Weights of a small transformer language model: rotary positions.
Each number is 200 + 30 x the weight over its row's rms, rounded and kept within 0 to 999. Layers, rows and columns count from 0. The size before them is the row's rms in percent of the matrix's.

# layer 8 attention value, 128x160, rms 0.102, rows 118-127, columns 80-159
091,203,210,147,186,237,124,214,197,194,270,230,214,172,220,224,182,164,183,152,246,195,206,180,235,259,172,209,155,211,204,220,238,200,166,191,177,182,186,205,215,174,200,154,193,233,201,242,221,159,192,168,219,203,191,152,192,210,158,215,253,231,150,191,222,147,188,176,196,188,261,220,275,170,216,228,189,166,216,190,207
101,211,174,235,177,214,266,178,219,181,173,221,212,196,220,209,115,180,253,156,171,173,248,163,176,183,196,188,170,183,165,202,156,210,145,160,225,208,199,170,145,133,174,167,146,180,205,197,194,200,242,214,176,198,194,167,253,171,190,212,220,179,197,162,188,178,183,185,241,180,236,273,180,206,196,206,198,172,218,207,181
112,222,204,190,203,202,193,187,208,211,159,173,219,186,187,189,191,246,231,163,170,186,199,199,209,176,236,241,190,219,225,147,201,228,234,215,164,169,195,210,195,175,202,190,218,185,245,286,195,138,250,234,230,155,158,216,155,215,186,209,192,206,223,218,201,172,186,196,193,164,163,200,179,192,212,182,190,129,167,214,165
100,196,200,199,201,174,147,137,224,176,248,246,168,216,202,188,184,259,250,185,174,268,184,247,214,244,209,186,143,184,188,182,197,185,241,267,184,201,222,239,209,216,250,163,201,216,156,216,194,184,204,244,237,187,185,169,188,171,231,152,214,152,260,233,231,230,191,160,233,200,208,159,217,209,240,192,200,224,198,215,234
091,189,187,173,192,137,265,236,272,193,192,228,248,165,240,139,186,230,155,193,168,168,247,185,164,196,190,261,177,150,185,174,257,198,255,179,209,178,233,166,171,238,217,205,136,217,159,262,154,216,156,208,168,206,217,227,189,222,199,228,186,210,214,176,218,238,223,210,185,230,204,190,216,229,163,209,184,247,202,239,203
096,118,174,215,208,214,210,189,171,208,195,187,220,233,167,238,188,167,203,150,157,209,273,159,211,211,194,193,199,185,215,196,159,222,136,196,181,156,191,187,180,244,188,194,227,235,216,219,234,183,199,224,232,207,196,220,211,184,216,183,218,179,109,159,224,188,221,158,198,242,201,172,177,261,177,190,190,185,206,177,204
095,144,199,214,159,205,232,189,144,217,193,213,183,194,169,220,211,187,194,183,184,159,210,203,210,129,220,252,183,213,254,170,215,164,217,231,195,210,222,252,189,225,152,153,175,188,170,229,228,232,175,207,247,240,209,178,238,218,217,189,169,253,149,178,231,171,228,273,201,223,131,210,194,200,171,148,219,209,174,214,188
103,167,195,179,213,219,167,174,203,216,234,221,154,254,192,211,199,189,156,179,262,187,206,196,145,200,195,231,285,211,208,204,176,185,220,178,227,241,172,180,169,162,230,142,192,196,177,176,196,170,155,260,216,211,222,217,255,205,185,198,184,222,203,192,273,200,246,209,225,203,217,194,186,203,215,200,197,183,214,200,216
105,232,203,214,209,186,161,213,185,213,211,202,193,226,227,190,265,253,158,237,170,224,175,205,186,210,210,222,205,218,204,187,232,202,186,203,188,182,217,243,186,188,160,169,203,181,155,201,210,172,166,222,231,195,186,151,224,204,171,199,168,209,265,163,240,179,192,154,180,201,124,223,193,198,221,218,223,156,198,237,256
108,232,199,171,131,244,171,223,215,171,201,177,193,253,231,211,204,173,212,170,209,218,175,221,156,158,226,182,168,196,276,232,153,233,210,194,275,206,168,197,175,190,197,197,200,240,234,217,159,197,162,189,143,179,216,237,174,216,238,187,186,237,220,206,246,187,199,160,207,168,250,251,239,177,295,233,278,171,184,217,204
# layer 8 attention output (transposed), 128x160, rms 0.0872, rows 118-127, columns 80-159
089,226,195,218,199,219,213,218,184,209,232,153,172,199,238,253,217,213,218,195,240,155,199,180,183,193,228,222,175,172,192,181,205,231,262,205,208,214,183,163,261,189,169,168,209,187,181,246,237,202,257,244,211,208,174,247,191,153,222,273,187,217,223,173,142,208,161,197,227,197,215,162,204,168,226,203,178,214,195,232,239
094,201,246,229,200,133,185,288,186,158,189,206,220,180,195,193,228,238,206,173,209,224,182,159,250,216,158,198,222,174,236,222,168,206,192,212,182,170,229,263,247,175,208,195,180,205,194,182,212,130,165,227,215,198,171,229,216,199,167,248,212,204,171,230,187,227,239,200,189,212,205,189,233,226,191,144,215,203,200,231,188
107,187,176,201,203,214,206,238,165,195,151,156,197,197,148,184,182,236,248,166,200,182,241,187,148,229,177,207,182,185,214,236,153,152,198,149,204,223,164,220,207,183,191,160,236,185,183,223,190,245,202,209,185,204,240,212,189,188,198,203,239,189,222,208,208,229,201,191,182,205,152,205,238,250,189,163,241,222,278,267,180
098,163,223,159,240,212,177,217,190,183,159,251,205,220,185,300,204,259,199,164,221,147,150,181,169,223,232,182,177,173,197,216,195,203,207,226,172,234,160,174,164,215,177,200,189,160,201,232,179,199,185,217,191,165,231,196,217,221,176,226,192,185,237,236,232,207,196,200,209,212,243,223,202,192,226,185,165,251,239,191,179
093,209,211,219,202,196,242,172,230,210,303,308,265,169,138,193,197,264,184,211,194,210,165,215,222,197,206,205,206,173,154,185,209,184,196,213,251,149,235,220,220,245,259,223,239,199,195,160,215,209,145,244,217,218,225,153,192,236,186,159,198,153,186,158,207,175,187,209,168,203,240,225,226,197,172,211,190,182,231,159,226
091,207,195,196,216,207,161,164,173,142,152,222,270,178,161,144,183,194,178,170,196,234,202,156,173,213,202,185,201,225,187,182,154,234,200,210,188,223,230,246,223,171,260,224,260,229,209,187,168,191,172,197,215,225,201,170,246,199,216,170,213,186,182,182,218,157,218,195,232,196,169,251,196,258,159,223,235,238,194,259,181
097,261,206,161,242,187,208,244,234,201,202,174,208,191,159,194,220,191,197,205,170,158,199,196,211,162,227,237,203,169,229,205,181,187,197,217,224,185,190,217,189,204,221,204,217,215,238,174,161,194,207,202,193,215,184,178,175,187,230,198,199,186,208,219,198,270,214,140,172,167,208,217,206,237,152,185,198,189,200,214,199
090,249,230,175,187,223,150,209,157,187,150,168,197,143,214,207,225,196,175,213,190,195,181,206,232,146,207,227,216,187,204,147,215,227,231,274,189,218,175,208,219,196,193,227,145,159,201,229,182,213,173,279,153,219,174,225,214,162,212,206,195,207,199,158,215,250,196,227,141,227,209,214,171,253,137,201,206,272,186,193,188
100,168,206,249,203,245,179,185,206,199,243,175,209,174,147,221,219,246,171,243,235,178,148,183,158,208,181,274,181,183,208,234,183,178,179,222,227,206,184,219,245,171,194,213,202,193,144,215,214,287,248,249,199,177,193,229,199,246,223,218,204,187,188,266,207,205,226,163,250,209,241,206,205,194,255,168,170,183,209,230,198
103,187,162,165,233,199,208,191,211,263,229,169,189,222,211,163,218,182,191,216,207,245,130,196,238,216,169,227,137,198,225,203,212,221,227,233,194,223,248,218,206,176,185,127,230,246,229,207,194,205,162,208,236,246,170,215,174,178,189,179,135,232,237,192,203,225,204,206,147,175,212,198,222,209,222,189,177,202,214,212,190
# layer 8 MLP up, 640x160, rms 0.117, rows 0-33, columns 80-159
092,224,243,206,175,190,160,162,201,210,227,207,250,154,189,234,238,210,224,228,241,156,255,225,168,156,164,198,155,231,241,199,223,167,219,205,184,207,256,214,199,254,180,212,205,234,185,202,233,175,244,180,173,253,232,170,177,170,194,219,247,236,197,169,219,240,216,189,146,213,188,206,184,179,176,213,235,217,189,216,247
096,230,188,166,163,198,220,210,166,215,225,195,189,207,194,201,172,217,180,164,190,216,215,192,224,180,195,141,190,208,186,227,246,191,222,198,207,163,234,161,198,220,238,150,206,220,148,212,164,227,224,233,175,172,270,200,181,222,234,266,182,202,250,204,223,200,202,175,163,212,163,159,141,232,183,214,156,199,221,199,203
101,245,220,185,204,251,169,175,191,209,173,212,139,181,195,190,142,190,196,162,231,204,186,207,210,149,155,159,220,203,259,163,163,228,178,220,246,195,184,189,218,226,224,175,148,189,214,187,198,178,241,178,188,219,195,189,178,228,210,188,241,209,165,186,219,212,157,177,151,177,218,188,122,252,227,206,175,175,202,174,179
094,158,237,177,235,187,241,237,171,200,210,222,155,160,250,183,230,150,173,179,230,145,199,221,181,183,233,170,221,223,160,226,175,155,230,198,201,177,250,213,197,193,163,287,249,186,191,207,216,153,206,172,236,190,200,228,185,191,250,224,212,162,214,189,213,182,199,225,173,168,226,227,160,256,173,216,195,156,166,171,208
100,212,204,186,213,174,105,246,229,214,191,185,212,176,221,239,203,176,154,149,209,151,257,201,184,185,151,180,189,219,188,225,237,255,170,188,181,198,205,174,193,179,137,200,150,221,165,195,183,154,187,148,213,208,181,198,217,190,233,170,148,199,195,129,167,210,184,248,149,140,200,241,183,230,188,183,242,163,184,182,197
105,155,183,219,189,206,203,238,197,220,235,219,168,175,112,202,189,160,183,230,200,209,226,138,149,199,169,209,214,209,188,218,201,191,221,213,260,239,179,255,205,174,266,193,215,175,212,185,184,182,207,217,231,218,201,226,236,235,211,190,192,209,195,175,165,233,202,207,199,230,184,213,190,179,170,164,166,213,236,176,200
105,227,214,248,221,261,204,159,195,216,171,229,211,193,205,184,159,213,258,196,216,162,186,190,203,167,205,209,190,111,185,190,262,158,192,219,228,220,174,193,233,177,155,230,143,181,231,199,225,185,198,212,168,206,234,159,182,242,167,229,184,177,227,237,241,169,269,158,169,228,164,178,226,254,178,164,221,198,242,187,137
098,221,189,183,183,224,238,224,243,198,225,224,205,199,185,185,165,221,203,180,195,172,189,160,188,205,182,169,224,191,235,185,229,241,221,200,190,238,185,217,142,199,209,220,150,253,205,214,149,211,218,206,234,188,239,179,252,171,236,231,233,172,123,221,199,184,181,228,164,175,150,162,195,202,234,146,173,219,195,165,242
099,156,199,217,202,205,226,165,163,161,188,210,229,178,195,211,186,193,241,168,215,176,247,218,258,227,238,131,154,129,181,160,187,175,277,153,160,169,221,222,245,185,191,218,194,223,212,204,191,200,233,219,168,223,196,209,199,197,162,241,178,205,187,209,180,195,265,163,194,244,221,149,267,269,207,185,222,219,180,228,256
097,168,166,186,209,230,180,254,216,209,208,174,211,177,193,171,239,222,215,212,203,141,263,220,224,166,141,168,170,189,216,206,179,202,182,218,189,222,183,207,166,208,175,240,158,203,214,212,193,156,231,185,167,233,218,176,199,192,209,173,202,268,208,184,208,240,220,210,198,206,170,211,220,166,206,180,216,222,237,192,235
108,195,166,244,160,220,168,179,202,190,200,180,214,208,196,187,184,204,174,250,148,212,211,210,246,186,194,234,177,116,194,186,244,259,192,221,264,198,165,227,142,221,143,185,226,180,213,203,194,184,235,226,243,173,186,243,211,211,176,206,172,265,161,225,182,188,185,156,236,185,205,183,166,214,178,212,197,164,217,236,195
103,250,199,215,205,233,201,189,230,238,245,176,247,197,123,140,163,155,185,229,164,163,230,188,238,171,209,178,231,183,205,178,202,142,249,206,249,234,208,179,216,189,210,234,153,199,195,213,189,244,252,169,226,118,196,189,225,200,223,221,191,207,233,194,225,205,186,165,170,195,187,171,233,228,181,216,240,194,202,212,206
111,224,208,169,170,210,189,224,206,238,180,249,201,247,216,199,197,165,219,179,229,165,177,122,246,148,225,189,242,126,200,226,189,203,215,151,201,222,159,151,240,198,198,234,216,220,186,209,245,190,174,226,229,191,212,216,210,146,186,196,159,233,144,211,206,184,192,188,147,189,282,255,189,221,216,167,204,202,234,227,184
096,218,206,279,200,198,207,190,223,189,199,223,224,170,174,171,237,192,219,187,214,228,211,207,206,186,187,216,156,157,205,222,196,232,167,202,255,237,169,158,223,190,209,180,177,191,187,188,256,207,211,237,281,175,253,219,231,205,238,182,257,219,210,225,201,252,216,188,238,197,125,260,233,149,187,184,177,194,235,247,169
094,176,195,186,205,175,142,192,217,232,185,151,211,188,219,202,272,219,183,180,198,160,200,181,229,229,219,175,229,213,206,209,250,157,183,170,190,214,134,192,188,207,205,165,240,234,226,179,191,228,183,249,216,209,266,203,184,163,211,175,186,208,215,254,240,161,186,152,180,253,211,165,200,200,170,204,204,177,189,233,182
105,211,159,219,222,208,252,182,248,232,169,192,197,273,177,212,212,194,191,210,252,260,157,220,231,185,207,210,245,172,176,198,218,179,179,208,184,214,261,214,196,251,201,222,193,181,214,194,137,190,239,170,199,189,232,180,187,215,211,239,169,238,151,204,196,179,198,146,253,234,201,195,209,254,217,152,208,171,194,165,210
100,225,181,241,196,246,184,187,196,220,246,263,176,172,128,122,167,239,247,150,141,248,168,186,187,169,203,196,175,253,189,178,240,248,182,128,219,184,188,212,213,189,218,178,190,224,151,239,169,199,208,151,212,189,218,257,216,218,250,227,173,167,233,233,167,184,162,162,195,234,232,188,214,196,195,195,221,266,183,175,215
091,218,276,158,207,182,189,184,202,196,167,175,168,202,196,153,164,232,225,209,239,210,217,204,208,195,183,232,153,185,183,249,179,211,172,262,217,210,219,172,210,239,218,232,176,248,216,185,234,180,215,182,159,200,182,191,226,227,134,224,189,222,206,220,148,182,184,187,202,265,224,224,197,251,237,221,194,113,175,162,223
101,197,164,244,226,233,193,221,174,220,229,148,224,179,204,210,223,207,238,144,169,163,142,175,180,135,205,176,199,239,214,160,198,188,222,249,224,200,217,222,213,203,218,164,185,215,183,176,199,230,187,154,221,202,184,183,219,217,215,174,234,176,161,217,181,164,197,261,250,195,182,186,146,188,218,140,227,205,194,174,233
101,236,219,162,183,244,168,153,241,149,199,170,235,206,199,205,160,185,197,217,199,194,153,176,222,176,179,188,186,167,211,204,161,200,227,183,228,152,224,216,231,225,180,214,220,188,253,195,214,239,210,219,172,248,162,225,214,231,166,178,221,227,187,191,190,211,179,127,198,218,224,200,218,187,133,201,274,195,188,177,230
098,175,212,174,201,206,208,145,171,234,183,144,243,225,217,218,174,219,215,207,229,194,213,240,219,200,216,231,224,188,182,186,244,179,154,171,208,227,222,219,196,227,218,160,166,193,205,172,244,259,175,213,159,195,245,191,183,162,146,192,204,217,232,145,225,213,241,194,190,221,149,271,192,220,154,201,183,181,239,185,210
117,176,187,217,179,253,174,144,234,225,242,137,226,144,256,207,201,222,211,229,231,157,168,181,188,246,176,181,147,198,242,180,191,185,186,213,252,209,213,176,158,179,194,234,175,194,206,151,234,194,252,170,209,190,250,210,213,246,279,200,198,169,202,173,169,170,237,218,180,261,209,198,222,235,234,163,242,203,183,221,203
105,242,194,221,202,224,197,208,193,205,256,209,215,196,172,221,181,201,192,191,220,249,206,216,204,227,188,154,209,237,178,154,202,186,166,200,216,180,175,216,158,230,209,171,179,212,237,221,221,220,220,156,180,239,245,180,222,224,229,202,178,195,177,144,163,226,184,202,254,207,251,263,193,192,241,194,217,196,206,198,237
100,230,249,144,196,209,214,226,188,214,229,188,205,200,228,209,193,228,205,178,122,174,155,216,202,165,159,158,234,202,184,232,211,215,265,171,175,163,206,226,193,181,166,215,184,252,220,191,299,174,261,165,231,193,212,222,161,213,237,241,191,203,195,161,196,169,177,201,221,230,206,148,146,213,211,227,215,210,262,139,156
099,214,225,156,173,203,221,197,225,214,243,162,212,182,233,231,221,223,187,269,169,176,209,212,223,227,179,220,206,154,184,166,188,167,226,268,202,160,176,167,208,196,146,163,209,196,177,158,180,182,211,238,239,174,180,211,171,216,223,177,178,200,222,208,167,223,172,177,142,191,200,214,178,220,283,266,247,200,231,197,202
092,165,220,181,136,180,193,208,197,214,203,195,199,181,166,219,210,213,211,201,195,208,233,194,181,212,215,234,183,210,207,208,248,187,197,236,229,245,159,135,223,159,218,188,225,142,215,163,168,252,205,216,152,162,176,173,223,191,174,247,226,234,177,182,269,220,230,207,172,206,174,211,191,161,209,207,177,201,228,185,208
103,196,193,232,185,191,192,217,201,220,218,208,244,200,170,209,167,192,192,232,217,196,226,255,170,188,242,243,203,236,250,206,253,217,249,188,177,207,214,209,207,180,202,220,176,198,160,252,218,254,148,161,181,183,244,196,147,221,146,221,217,191,236,147,158,143,185,222,195,162,204,205,212,205,196,249,219,147,234,211,232
100,201,190,200,235,174,205,181,235,117,178,152,219,187,249,191,191,228,223,160,185,236,193,226,229,234,214,223,214,152,230,229,150,191,218,202,249,203,213,208,177,181,185,196,254,248,159,220,181,187,225,249,190,220,193,173,177,169,154,244,235,126,207,219,216,215,240,201,175,225,199,171,226,211,163,180,266,152,248,181,159
099,206,183,153,192,167,204,198,195,232,184,207,226,164,210,247,222,217,177,209,193,174,181,146,169,187,186,211,147,210,207,182,217,200,255,161,247,245,227,208,137,188,163,186,174,202,168,219,195,154,210,216,209,168,235,202,217,187,231,171,188,216,162,233,225,191,279,226,147,162,200,173,234,193,166,234,136,209,235,242,169
098,198,204,214,190,203,206,214,224,203,235,228,204,249,157,200,207,202,235,228,163,147,209,241,177,186,152,186,218,209,209,194,235,215,199,260,252,236,187,221,163,182,228,242,212,175,182,173,130,220,186,229,200,161,193,214,190,208,213,263,211,278,176,209,272,200,216,172,205,216,187,203,188,143,151,203,196,172,201,206,233
086,248,203,191,167,237,175,218,172,250,162,198,194,194,224,200,201,245,208,190,172,228,221,190,197,201,203,188,156,196,217,253,251,201,208,199,158,197,187,178,213,154,182,196,162,234,183,168,218,188,198,177,210,178,236,249,224,197,197,192,160,180,162,206,219,188,219,212,252,223,237,117,196,210,231,163,210,206,205,162,186
097,235,196,180,169,186,188,257,245,163,242,190,194,196,181,290,180,212,205,164,200,162,224,168,192,223,232,235,219,267,176,242,250,241,221,210,244,195,188,212,195,227,237,184,226,193,199,190,233,183,173,168,160,255,220,197,173,203,238,236,244,190,176,263,182,143,210,167,211,201,186,172,181,211,207,211,231,181,181,211,199
096,181,221,219,253,201,209,240,210,160,234,213,178,223,222,239,216,176,186,142,210,148,202,173,173,230,220,221,176,222,175,221,229,179,176,168,244,242,204,194,237,212,192,198,158,135,177,170,175,206,233,226,156,181,217,228,175,163,215,261,198,247,193,222,188,245,252,220,156,208,181,205,215,200,210,194,210,222,214,146,231
094,230,230,216,158,215,231,195,212,152,234,189,182,196,229,158,198,185,164,168,196,208,179,135,219,186,177,214,191,208,277,212,226,216,195,184,200,202,192,186,224,198,211,176,210,214,186,162,166,233,224,211,208,156,162,213,179,195,243,189,188,164,131,216,188,163,206,118,201,231,251,214,212,188,209,225,206,261,192,195,166
# layer 8 MLP down (transposed), 640x160, rms 0.141, rows 0-33, columns 80-159
097,195,169,208,185,192,179,161,144,244,208,200,244,227,210,181,213,241,205,125,190,156,224,191,204,215,264,196,210,210,211,144,195,164,206,249,263,226,170,223,258,248,186,205,153,202,221,246,224,233,248,177,222,192,180,203,227,166,191,216,193,201,177,220,158,205,210,196,255,230,218,217,255,196,219,188,182,133,246,230,157
097,196,163,228,247,225,192,204,203,184,179,201,189,179,199,195,219,220,247,214,187,243,175,164,212,221,168,220,251,196,192,159,206,195,255,184,244,201,179,197,228,184,179,251,176,246,217,186,196,106,147,208,237,178,197,179,236,185,164,183,217,227,192,196,195,207,195,175,225,171,166,220,245,172,218,199,205,231,190,210,189
100,206,244,170,184,223,204,168,213,201,235,216,201,220,179,177,181,196,156,234,207,121,217,210,196,255,212,212,196,135,194,275,256,206,183,179,203,196,185,279,153,191,188,172,236,156,204,193,161,228,155,202,174,185,250,245,216,206,241,172,166,177,198,170,226,160,220,211,204,237,197,222,215,237,169,170,263,179,266,278,185
095,236,152,212,202,161,200,184,185,202,172,207,221,249,230,181,179,236,188,192,198,241,176,223,216,206,190,213,236,177,186,207,180,220,183,245,209,187,221,168,245,225,196,208,182,148,191,193,145,122,247,208,193,183,166,204,244,139,152,239,224,207,204,204,178,197,212,212,189,259,146,184,231,196,216,122,206,220,180,230,267
097,222,182,167,164,215,181,240,220,163,212,234,195,235,204,176,200,177,182,205,202,215,198,196,233,146,177,205,217,160,211,219,163,119,175,192,210,218,218,199,177,186,159,212,259,221,154,216,221,283,207,164,231,191,209,196,221,190,166,153,203,163,222,202,207,220,175,226,186,163,221,221,162,182,187,208,242,244,214,192,184
104,163,255,168,228,174,192,227,211,201,191,187,155,156,267,194,190,209,148,175,230,206,139,174,225,175,205,202,196,224,185,243,220,247,146,174,257,203,235,221,233,271,159,192,210,211,207,169,166,202,147,220,200,215,192,225,215,177,168,173,237,204,192,183,167,190,190,186,213,159,228,227,215,178,150,203,267,214,199,177,167
109,223,187,193,185,171,164,217,217,158,282,209,225,220,172,235,207,201,182,191,235,230,181,154,197,171,206,180,156,222,214,212,197,226,219,216,189,232,200,180,239,156,210,226,165,162,211,211,200,181,230,130,206,216,200,231,139,218,192,173,189,256,200,206,204,173,178,153,191,254,217,175,176,274,182,163,218,194,230,170,195
101,126,208,219,209,215,246,268,169,207,211,167,259,181,217,235,204,211,252,166,228,194,118,210,211,182,213,202,175,183,200,154,153,224,182,181,223,219,207,197,172,201,245,255,181,206,233,170,198,182,140,187,191,213,169,197,198,206,244,186,201,205,192,205,206,185,179,209,240,198,193,236,165,233,238,206,175,172,230,239,125
095,152,207,198,206,199,217,191,229,230,148,208,227,208,218,171,237,242,167,266,205,205,184,247,124,176,179,237,175,198,198,204,173,183,176,173,201,249,202,195,177,279,203,173,265,227,211,180,201,172,137,196,202,207,188,168,153,250,170,225,241,203,164,187,167,221,167,211,216,148,245,239,209,198,206,185,211,182,192,176,173
103,208,178,171,199,215,171,219,175,181,241,210,224,218,206,233,182,235,157,183,198,175,240,125,233,212,202,230,205,222,161,187,193,144,217,224,248,196,239,182,225,209,220,164,210,195,171,216,181,268,215,141,206,235,194,227,180,195,196,206,197,216,237,195,196,179,188,280,161,209,222,222,169,210,193,187,149,199,167,192,182
106,156,186,242,201,179,199,222,171,235,207,187,188,218,228,220,240,166,200,182,248,213,209,197,210,181,165,219,186,223,200,172,137,213,137,199,240,204,162,194,229,222,237,221,270,249,226,235,174,179,189,202,216,174,171,256,204,163,189,198,155,221,232,227,191,232,200,203,183,194,209,209,158,168,225,240,160,193,230,191,224
105,199,242,207,227,165,208,240,241,263,186,183,248,169,142,186,149,223,170,191,151,262,186,200,191,210,185,215,237,184,200,193,215,140,285,180,189,222,180,197,178,212,173,185,192,244,172,171,183,210,231,188,198,157,144,168,184,278,158,168,200,227,218,183,219,175,168,209,258,199,188,148,189,193,203,178,210,207,209,221,176
101,233,213,177,173,156,184,196,207,193,213,211,220,228,243,233,217,222,150,203,167,248,180,229,211,200,236,177,167,148,229,234,226,164,127,166,194,203,250,200,187,222,226,215,167,205,221,209,169,214,223,219,176,138,166,186,195,201,194,223,209,214,189,244,203,180,228,169,180,190,201,222,142,163,167,172,150,143,160,188,156
092,216,209,182,193,149,220,204,182,178,200,221,216,237,233,180,169,138,201,187,173,180,217,187,155,196,197,177,213,184,217,161,248,218,256,234,163,227,184,232,262,263,229,188,228,214,217,243,228,243,198,165,165,149,254,173,249,223,197,228,223,181,153,222,162,195,167,188,178,192,193,130,213,167,236,201,170,160,202,200,191
099,166,166,205,168,211,158,211,178,149,208,193,200,204,224,207,247,172,224,176,190,186,170,196,192,198,183,209,159,164,182,239,154,253,185,198,176,144,191,142,248,224,243,208,175,130,250,197,163,237,197,171,207,172,180,225,252,228,186,167,187,229,240,187,235,203,185,219,233,173,195,195,221,249,224,240,160,238,226,211,255
099,261,226,229,174,173,207,223,194,210,229,157,219,185,210,216,240,195,239,208,184,230,192,154,221,166,205,165,197,195,173,179,165,228,192,196,213,221,203,167,138,202,166,198,223,226,212,132,162,251,200,154,188,194,236,189,177,162,213,149,206,173,200,209,276,233,223,176,245,160,202,240,226,177,174,238,233,241,166,236,201
107,208,111,159,150,177,201,229,185,236,161,216,230,190,256,244,200,230,211,205,207,185,232,248,172,237,198,188,219,137,201,175,145,188,186,212,221,196,237,171,160,260,255,218,211,231,216,197,193,180,166,249,171,168,189,183,195,214,157,168,197,192,200,220,202,221,172,215,197,157,245,211,202,164,191,184,241,169,215,164,229
101,255,167,241,194,176,223,255,152,204,169,207,220,216,213,168,181,247,226,175,227,227,241,188,193,172,293,177,198,216,211,211,187,173,243,187,212,165,248,184,174,153,182,180,213,215,219,198,173,226,209,169,232,171,198,212,162,224,203,168,180,154,164,211,165,175,246,214,164,208,208,152,170,203,249,234,199,230,194,208,217
098,176,257,188,215,252,182,184,178,209,174,206,226,159,231,201,164,238,165,217,226,194,180,167,203,196,197,191,249,192,187,224,221,161,196,172,233,202,156,149,113,173,165,134,217,177,167,208,278,214,198,227,220,146,143,163,197,216,227,175,164,218,219,172,200,203,208,182,173,242,222,252,196,191,205,195,148,180,192,216,223
103,219,280,228,205,220,181,249,212,290,207,255,167,190,183,237,165,198,183,192,186,217,204,193,196,241,252,222,155,241,177,189,203,198,213,239,233,209,198,187,181,202,221,201,219,262,211,167,172,168,165,212,214,206,201,218,183,159,226,256,168,168,231,216,195,185,183,189,214,194,204,198,174,207,249,134,178,210,233,216,148
101,186,216,212,224,236,226,209,258,211,210,207,181,240,242,161,177,211,147,144,212,202,223,216,244,162,170,167,216,223,143,156,157,222,172,207,205,214,176,233,167,248,191,248,195,199,175,212,224,170,207,253,199,206,211,229,241,226,177,253,237,207,157,266,231,195,165,186,200,171,212,152,163,122,181,221,237,196,269,187,185
109,201,148,181,188,219,224,255,192,205,217,201,176,210,219,217,227,135,269,182,168,242,171,224,198,235,212,201,165,238,164,197,182,226,171,187,184,195,209,202,196,156,217,175,195,217,232,223,189,200,250,241,221,148,210,184,213,201,156,168,246,181,206,200,210,204,206,209,167,200,219,192,171,206,231,195,215,136,169,194,220
105,200,143,178,196,167,212,176,176,254,172,193,181,218,217,157,219,224,201,211,171,224,208,205,266,211,192,134,165,225,200,204,264,221,213,249,178,144,214,180,161,198,186,182,211,178,187,220,168,222,191,185,193,158,192,220,193,250,149,220,220,149,190,213,233,213,168,208,215,143,179,202,226,180,257,180,187,229,171,181,197
100,212,230,243,173,214,177,231,240,178,179,191,253,202,236,172,181,225,215,199,222,225,202,247,241,213,190,210,232,235,251,142,178,188,191,174,190,153,218,123,235,215,251,179,175,200,172,247,195,173,162,210,170,194,231,199,225,161,158,204,162,226,244,211,212,173,207,212,118,156,197,175,180,177,208,182,200,160,188,280,237
110,198,231,187,222,185,213,172,213,229,220,170,241,193,232,212,218,197,216,146,232,201,144,141,154,202,153,186,192,219,218,226,176,184,187,164,190,203,207,183,239,164,199,205,182,180,170,190,155,174,206,210,181,238,165,176,184,259,174,220,206,191,152,232,212,194,194,178,231,177,240,194,196,188,131,184,252,175,157,222,165
097,194,197,166,201,192,227,227,211,176,241,218,236,191,185,184,233,214,125,235,154,224,183,164,174,180,213,190,139,203,206,216,189,226,164,180,216,148,168,209,220,220,189,178,205,172,190,153,193,181,225,161,120,180,254,163,201,214,187,147,207,209,178,219,225,192,221,171,214,182,235,199,189,179,225,148,208,202,161,168,204
105,188,213,253,210,208,121,139,214,179,215,222,264,197,195,215,200,180,211,217,225,198,210,136,199,177,190,176,199,163,223,158,209,185,186,198,189,215,214,155,199,214,222,193,167,234,154,208,195,196,166,153,235,202,197,166,231,218,193,233,241,237,240,266,213,199,218,123,238,201,175,203,228,263,132,174,141,186,188,187,222
102,235,197,186,173,260,216,175,164,171,238,205,244,208,175,174,196,230,222,168,194,180,179,202,175,190,229,172,151,256,185,199,231,194,230,181,241,212,257,195,168,194,211,206,184,135,238,239,233,245,237,205,208,215,276,198,204,202,230,202,219,233,213,226,203,183,195,198,166,219,230,230,173,243,216,237,208,195,204,224,242
102,209,276,223,189,192,246,159,206,192,227,183,203,223,213,170,200,192,222,215,229,232,214,241,209,212,266,184,210,211,239,194,207,152,132,197,200,200,174,243,253,167,165,204,205,194,223,232,195,180,170,181,202,168,177,188,186,234,158,207,180,260,239,200,221,248,179,242,189,265,239,215,186,170,277,176,179,196,184,163,183
100,141,212,194,218,244,183,188,280,176,205,121,182,164,233,189,208,203,216,214,153,215,209,233,189,241,272,227,196,209,228,178,168,239,236,193,186,213,271,206,228,106,201,191,192,224,171,215,224,210,177,215,205,208,212,210,204,180,185,177,213,201,178,159,161,175,184,210,174,236,157,197,162,172,227,193,189,204,228,279,220
097,175,180,253,174,216,198,229,244,179,229,150,246,214,238,234,206,181,212,178,185,167,236,243,205,229,198,191,151,193,173,172,173,201,219,202,240,171,227,179,211,207,216,230,232,186,165,187,178,214,257,209,240,230,123,187,196,182,188,228,181,248,207,189,257,166,183,235,201,202,198,261,177,202,193,198,171,167,222,172,211
105,201,213,221,228,186,196,201,240,177,202,225,174,212,245,224,173,223,184,188,166,211,173,191,218,202,197,134,261,221,223,135,207,243,193,235,174,178,188,210,194,208,158,232,185,225,254,221,174,203,204,214,207,186,216,200,211,215,154,198,222,198,249,206,259,212,181,213,199,195,181,190,218,175,189,204,238,194,127,260,212
097,239,196,198,184,212,250,196,176,210,223,167,183,230,244,158,121,187,182,204,191,219,166,222,220,202,223,166,192,183,228,177,237,229,217,271,224,157,210,176,216,221,220,190,215,259,195,229,183,164,200,174,258,166,191,195,187,218,167,195,172,221,234,167,204,207,225,176,229,206,163,138,179,192,232,194,161,180,220,261,195
097,172,222,161,245,224,227,180,215,247,174,165,216,192,176,229,195,210,171,221,252,194,154,211,199,199,255,180,216,242,213,237,184,191,252,197,181,215,232,192,246,206,189,185,165,161,179,230,229,149,174,202,177,192,192,218,204,222,217,204,212,184,277,238,223,156,176,229,177,219,202,174,222,199,180,171,193,166,203,233,164